Part of a small language model's weights.
Architecture: LayerNorm before each block, learned positions, biases, tied embeddings.
Training: a variant of SOAP for these matrices, 254M tokens, 2934 steps.
Each number is 128 + 24 x the weight over its row's rms, rounded and kept within 0 to 255. Layers, rows and columns count from 0. Numbers have three digits each. The size before them is the row's rms in percent of the matrix's.

# layer 2 attention query, 256x256, rms 0.129, rows 0-99, columns 128-191
090:106107158126145147146141124185095152120126148131086112123129118099134125141167137120160111131136112141144117115092136157148142121106131148140107205159182155102094122122161138119115119131167125
094:132136121145119127112145108150162150121155124139101112148226145152150172129166176132133084130143165142093149178088121132110144095114122167108150149098121088093123105110128123096146143129153101
094:120126140150141115170117140135127186114163150175140177134145156103114137100143122123078154148157114133071176143161084152152134164127128146141119137129112129098118154127142125114104109106097102
091:117129093129151140147102122144133144159149115079143100142125137109136184166102118150101146088102091128112140128146119103176165123109137099122133122115100153090102141126119161080087120106140136
095:137145088124144140117133126138146126127104114161114151124124103143108085077126185144100104107079138145124120168104141089091144163146120148185146114136125139110127139104112105106112151148121107
096:125127118128117126121172132123107174117107157095144133184113134123119156139128137161111126178145105095117091143101132118123163156130154123128166147143115130145133129127106103096143118128128154
097:143121104140140144112134131120171171129115160118125153103126112158142117109148092109112119145121095095093112132103147156142122107105103127133119135119143131115123082138094138144108132134163125
087:107138079125150127135114132113097136088114133109152131154124119134135136095149124188111119153145118125132108129111118146099112083139110101145108127166119136163161140167138131135120157153182103
095:151140128133125109097101129131130141164069111113114133150130115169142153091095123153122140127091109138119130161120100133090184138151149135118123147081158132122167163141142106144122134149112138
088:113111137142120112131151088119108107131144097138169150134102121124122096141139134163087147162144113130109141122164134134111159156158158140107094127105121123126099142131117149117142106146163096
096:137135142136130089121167124141152115145127125128156188144124126153155126093149151126130115144202151154108130138164161121141135173110151132107129152153090126104090143125124133145126182119053137
096:121093114103090114130104137145114120130140162147166127144182129165120103123159131165121133112103111109111081164124126117129086184163137123104140123111131103100107118101143177133153165150112137
093:154169143123100098127116103125123127141146148143117148152161103143111139157124136127093147166144138159122104159088129147110158136126150136079117151139091121113117155143090173165151084138140111
089:135092146099152124133100096133146136097109143077108173113101094075154123085145091117141106123109142115135113130118117149131099177108132163126167124136148117121105151134148119099131111130143083
099:126078134111098140147143126083154113109126119093122155115149096122155146153117116123100134157158116144124128150134109164110133109109127156129137140130100077151133163145113127157148110142117166
100:167132171122147150129136143143105128175127129088120156111110150107094119124153122064066096122133130137125151124150116121132114121075120116110139124098120092132167132134127149086118119167093145
096:151127160127111125124139150128129153147123120158137138126101119101171091110149102113147115180115129146129094134173123107098063160108125119152110151142122119137154128120113147109170120197129122
104:109142151104141125097110108122124101110138115154135084133101120124088195172137138145139093135133107136105087138155108133136119144163113144095135196117153142158109118137136137093106127146097105
096:121097151105169135160158149093098121121139113126108154132138107133101122095094132108123087111122126138140119125162167114138116130130079129141089178121145143164170125155153101135101090124139104
099:151133145123104158120122141122108165137118130119124122129162140125150122119124138108153132074136130126134175077119103109150126122124131122154075148137132130141159134150143119189120132140112121
096:093106127104114093130128160078112138119101110145137116092118146144122149075133146156148147130100097140156122133154134176162111137142086099122160156141134125132178120116110150162121135124136104
092:116092096088148101115126121124118115129135097099128106150161156095160120117164119118120106157145112154150108126139116159096167148128089079099061122132139142140148145128121112142145157099094129
095:079151113102158139155148146139130162133110130124130095123142128125123177161113142110133134116184165128106120119127131140102114129145127099169172142134145134126124160144144062123078148144130155
096:155162110125149158101127124137093114148148096112134135095143145136159113075107137113134105114085089141104112092175146143093149167151169138119136133149134124141154128159109117151095165156096106
093:118168117120114118129160152104121150144116069087095105125145154163121113073127168159114114146146152137124100081137114136151127094116131115144085136131126121135125164163154178150137127138143141
092:181139134131128095149133144152119080165159145075110099121149139076142084139134109135111117138129082118154184150140125151153149105108121114172185102130129116136129126125115107113135122130165091
093:135073146099101125137145151161117143091135104124110149118118102166164114063122097156096169132098134101151166125157159139149081110122140115175084132123149174130116132124106154098130130102132108
092:101142129157131120148145122088160121151123113145138103135163117126161126066133159104140117134110135150106174127143100147130114151169122166095127124114138139127127133144134093122110144145124168
094:151136105151117133132106102110130165096086170153160120135154125124136114167149108116082180151114084065127110118126120150112139096121113118140070119092100148150172129147151157099165117142108145
083:122130169100187105123128095090123153110082065113143096116139144112115127106130115194132128098091121160128143080121105160120135155122130152111101121147137134137138115144140083163125145163157117
095:121108106093125114113127165159117138132105125127115165119088136161161110078119135142105112137102128126126161155146115116120117158143102175131122122123125143144195125141109126142064083131122134
102:153159136086124073144142119138138145145146144110103119128130132107112141125153118081171142131086124098102133126103136093176076124181124128119130138117153136120161152115068114123119166151124140
096:162118141127083144107129127133167080137124123145145166155131138077141126167138082111145138073136147105116106152133146167114132157142156131158123075139127138128160115180132115125151153138083178
095:118123123174099128104114126119118161163136123096158123130138147117146158123154152142139101168133136121134138110105133125125106186103142134126149136155110112095106160141133153128161163149128114
096:141152095140146113149101127118120130152091157120172133129141081151148158148115123167142095113140165143149120104100154132157147193090156154094140132140098105133122108106122175140162119137135102
101:101117083133147171124157097116167091149116100096161145100082135149111142171122112100129123170156104112111143153112144152103138150058155079141123133191117101113134102102137118105129128107110165
097:101122145135204134055147129144119150138134076105146138155128137102140148136114097130105110146175117130102104115146122121124100161124137131118102162093088135123155115070145125107144161164143102
094:158135134154156134108132129136110148163167128137151124099114122115121149079109127140130158129127164143111128152127108096165121189164113105130139150121103133178148162178155157186134143101141094
095:133093142107097144091124117131144136108127088142141112157125120140105118146163115112132154089132115114131119153133150109119131159155087127102083157128142174156136068110164153099136133141109163
090:096171115105197140157116124157154088095123129099149120106140155107092170136125135126147165101115158112109103142121128114138115159115162105131112116136134143115138126117115150115133128098110119
096:152134128135118101117098133093098120163147110131128163169090096116147123110189127132141115104178081126106161152140103154133113134139099148125125116149156142112124099109123143130127141117115128
094:100124079157103132100130134151121089137139155136111143092123119058143076106140115113156110111167102171156123139101148128097143156193136146115115155141149121102141135111100128087118123147155147
097:130091157108121125116135093121099118128108123117116126106118101134142075117159128116177128169084167122107136166115123084159100154153146151155128127090161153138139110151104106154079129186143100
092:066115140151140118116168119070075130145148153179148167147121102129109130152161156137172155098106149139162128147121154163122149141122113092148137124118133107164148138122103136108132129114123125
100:144136131164129081147150104099138156165141115110098099166160125160160129131082130086139118119150118094128115105157119094120091126113135102125127154128150133138130117091162102106132099136108142
095:127128142083178146107116147138114114133169127116088078164174136120112142100140145130110142152138072119083079134141085154161145134155102106120136125125138104113135155140125107135104138116118112
099:149104117138128112138162128097139080139169145095157103147122125142116116134143134133134139183156096109145127138129099113177125177125121094117155140103130129139132161137177118100140111117104086
091:143119159135138093182081077115179118117164132093141082157132116134132073133135132172113113161166153183116099141127111090117155132147126121099118153087111115127116117138164139128110127130104127
092:138108151111143104099153129137147097106087099129154109132116136134107139117157146127136158152159176128145106136161096144122147131144147149092106102153134094143114118174119147120157132126108091
110:149157142147105114100105135127111188144118116118114153117154160127092127132156137102152120127106136127078113100156157135153119115144097112101166099102157093113080109130135125134142134119160132
094:137124119116125130151128171100136110154166115097146148149103125124095112151101114138181145114099085124087139134099114125106120099088117084105143139122111144158132122096109138100146112133128173
093:121155134167108111117133127169122114148144139129125108160140119174127150127126125141184127116121137129159130126187161098114099140119094118128103112069137104121066092148193142096152144120133133
101:118150109138160105146134124077163121156135134143135099130111131144103105119145136151138138104124131124118114142096059094140153106134094097089094148103083160169112167125105148127136158140110166
096:159159117097081119094121132157173143156144129081147133083125102133138078079124167125135076092111111126129130157142098115121145126076109118134121137145150131096055123113163108155125121166141130
093:146121155134146119131109118141163164206100109152087144167132155166166147139149146123100105111144137110090089135100138148131112110113131132097098144121134118136126082134135146136122147129108138
094:148143108115142163137122134120144093123108087154175127121096125052137111097131150130124118153170143096121140140109130128125146164153140078119087115157119082147120125111120132143120131131061110
098:078109178111135107057083160155090130090123160107123153105126183172136120176114134168103111093141147147143120174104112103163130164101149136112087154105111101109143154112129137088127136101106133
094:134125125105145131097127106149139108133094154100137140136092091166127134127135081172131119090123108118182122145167170118156130133152148169118120127106162122069123071118120097115139149084158133
097:177129128134152073100082117110097118156104111124125113103169101145085141143125117204151131120158155106105105128145133118149091083131124113165120147167105136160149111108112113117119141166146129
099:096117110129098116092139108126120145114135139141142079149167123120148089122083130119140107128104113111095125151114138105122137163134126165122090109119071135133097134154107129138159116096102097
096:123153128109100147122111156111159123106113109124154124106133125094122081142112136122134139112154172125142123161097116134176085146128093128119123136134091128131153098153078152140106153111127109
101:108122078111178113159113164122133112119160128130111116113096149113167096144148109105120127121112147078150127129107151137162124149121159170093152153108124152138098128113130076089122135150168127
092:143135156114105155147110125168115123167107141133121140157171141119109147164129161159148176161113154130141145097166148124120107118119115132130126102132161137139151138110141139166088156110129129
099:147093133109112119145120142149107133110191126105149139181148143124153124109125128139103089177147168123158128138174090131123125099091098122115136101146130120140163138112129077124117126084121100
089:104125125163089099156153101174123124114162141125107127103138132139143148138147084119077109143169110098110121113130120136103129139124130083160149186148141152166212135140160132124146155095090155
091:153116110119115065172148136113139107139150162142127079144144166181098123133128114152181155095162085113160154156155137091155127110151114161124126121115071099106087129151125109107158162142129145
088:094094115138120144122127127110125134128124125108111135119144194161153101166098151164139133094118138124147166133114130108137105155083146124136119138138121142130130151117186121113142135117092157
090:111106151146111110088130145136178135140127145165120117151133109155126137172123126072140130104113099188116160138116126142110114105117109078132100141108133138133120139162145137141144139123088080
089:128107063123155128156149129108145148161093107139202140124102131140137109119115117168122164105117095112116130144103131123101153116128177140125114120152095142102148139133138126103124156077144158
090:114151129117162094074121101133089142130106161110159128132096155150158116163159073129112088090155102138154119121153153130161153126146133129158098099143140147130086114109131134118174139134103111
086:071114098153139129108095105085120076192158192155112119153145140137111157148129082145137131134116140159118143106118149159128114135135153147128141131112124139136107115120168157146107146106180119
085:151148121111154114146135133090136144151124126140124149124132144112100139159111119060127174079135153131118116160168115151139120110108124084141132101154145106102120131080152126151142166149112112
083:148147151113114092116106185078068127159159141100129124117127137156123126150102117110114144127126129127160160130144135165130144145143144135086124105151140116116153131112124123099116140126123132
095:101151133175124140125125139135158129102071154158157172131104120116104144155117093111120115131104160123139110135151122157145149140173119126127136144118171128141135134109116123138135115146130103
089:122103138094127098118143127144145136121118150159137149093104092137125093116126110091130124158132141139135122163097137155126143121124116125157126184189154135110083175122107093118126101094110085
097:120121128168107078130108093130118143110110157148140136109162160139148158088174088128109174106140134126137085096108123101139120098133160115079129138169099124104118087118133126110143157174088148
090:127125107102090144118150105128139117122135076164136162144104108116174156125095154088095137136138152147179151117134091151141113176144140157155115120160107111178113118107101156151164077136118110
091:126130144112092138145098119131125136109077148125145135111157122148153111121120104146107085160118141079153116141092123170097061178123130131131118137151087104107127117149200131134151126123099139
085:137103166106156098118115169146109153121125169134133140146129115138168127145168181129106123079126109161113177118128097105111142093124103121130110132138174112111142122136105123101169119120081134
085:139097096157146139091140130140062148122151098097135172125129162143151147152104122128133137130098160121099148125098137124103122157131100099165135160105108139123127134146106122118090150121124157
086:098075129145117081133117187130143140144128111193141145118116205138121149124161122135136130124123116153164120135181096114123096095153094135159158091154134118141161104153110105156113146150126132
087:130084143135112104123109115124165090109114120097093199122105130107108161131124110124175081106113163145159194149077112131123114124135108160184103143143117150126084124159125130166160126138130125
088:134138154142121102127110169133132127077150145117190148119165165107143134170115129149154096133120076110122109159130122166121134111131171164109136136144117123112134100156142115105166144132088148
083:108118119133108095140103115111143094156117129123125133163117118149133175091179142162117108131137131134129165170111129108056112128123137134128157137136163144127115129135131170126142153158092163
091:145123143158142141094111162065133129122161153094126165096121096120142130102121126128123116101140147122119163121136137153118106120089136103108122158114113104112165088152103120173142175146104118
088:093137113104150097142108155087113122126135092148111080118137141107115137117080108116150154148131186140190121133144138114164120114146146133130153116138154143146106096162122135163111110126126107
086:114101118144148185133134121109131085119142098127140131097166110158093100142133125096182161178139138094129126131143141136131149159163109180163128136158162131164105129118151140099136168150134117
089:079114143141164120105098115142104157118140121130103143176153147088155141108141098090112083135152157161125118139162135150129135151125139133152155144122135125137101157172099081133157160150070140
083:122162159149146087114189143139123132127142093130122150123144122160109131104156127154144090093118116090168114084142146120126122155101117130127106099155142114112113152143132144118124130143143124
092:138130109071109096127142052135127133161108130102125092110128161095114150129148139113127101140150103122095131148122159115117085134130131180165116085142139121152073102142143141140151116136142131
086:149123150136128155124106155135127143143097136103122131112102091058116145092168092146178139092172137138130167147154127128133168142118106175107096123113093134138133135115120157118083137133127112
088:092150115153123111128152099100142133119146123098148151096134166095123156145157147101132114088110145118123113147100137135097144134134148103134178135130140176149159141150140132121120131132136132
084:147095124142115118145122099116097137174094111083110147124133112158107108085146158126152095132116092139151134113137103103092118073147112128154083136081126153102123168132113135137101138111177084
094:125124155082125166108166120119114130118131174145136130142123158151126104144133139154143144101132085164161144106141103133114144127136144129157102133093141115106133119124207094140154161139088154
079:094121187113139178111104110157120131113126124117122090066149161094117162120119143126146123158093147133130134118154144107150139182188148133137155109137162141131134109129101128132141165154124087
087:105109123145123085099111142189134147118124132103144135175154127103138116161130113094096114147125108091096111099126128102167090137121103143148149142116102142139163134126140164096151145125151120
087:149092115102109106104137178107110105137114119138139134127101161095074115151116128148169097136119115121140121202170148131110151114134104123124137123173169079137172114134131164124106096143103140
088:151120122155128100143100096123107151181146145144102144115141109142159167117149129126085099130160130119112109100099108177130097132142140136109158110126129129133157133147104101140181111112172107
091:127123096117132108167119116129122130190118179112167145135179145122129137136121101132164132118099118143157109087149176120160137121132134135072124118114159145157101115100086147101130117140174120
091:122164128133110125113123106181160117108131157156111106079127115132171120089168130153156113117158114125158111118119160120117122111108162125173133116105083134125129137121152081120162162118161105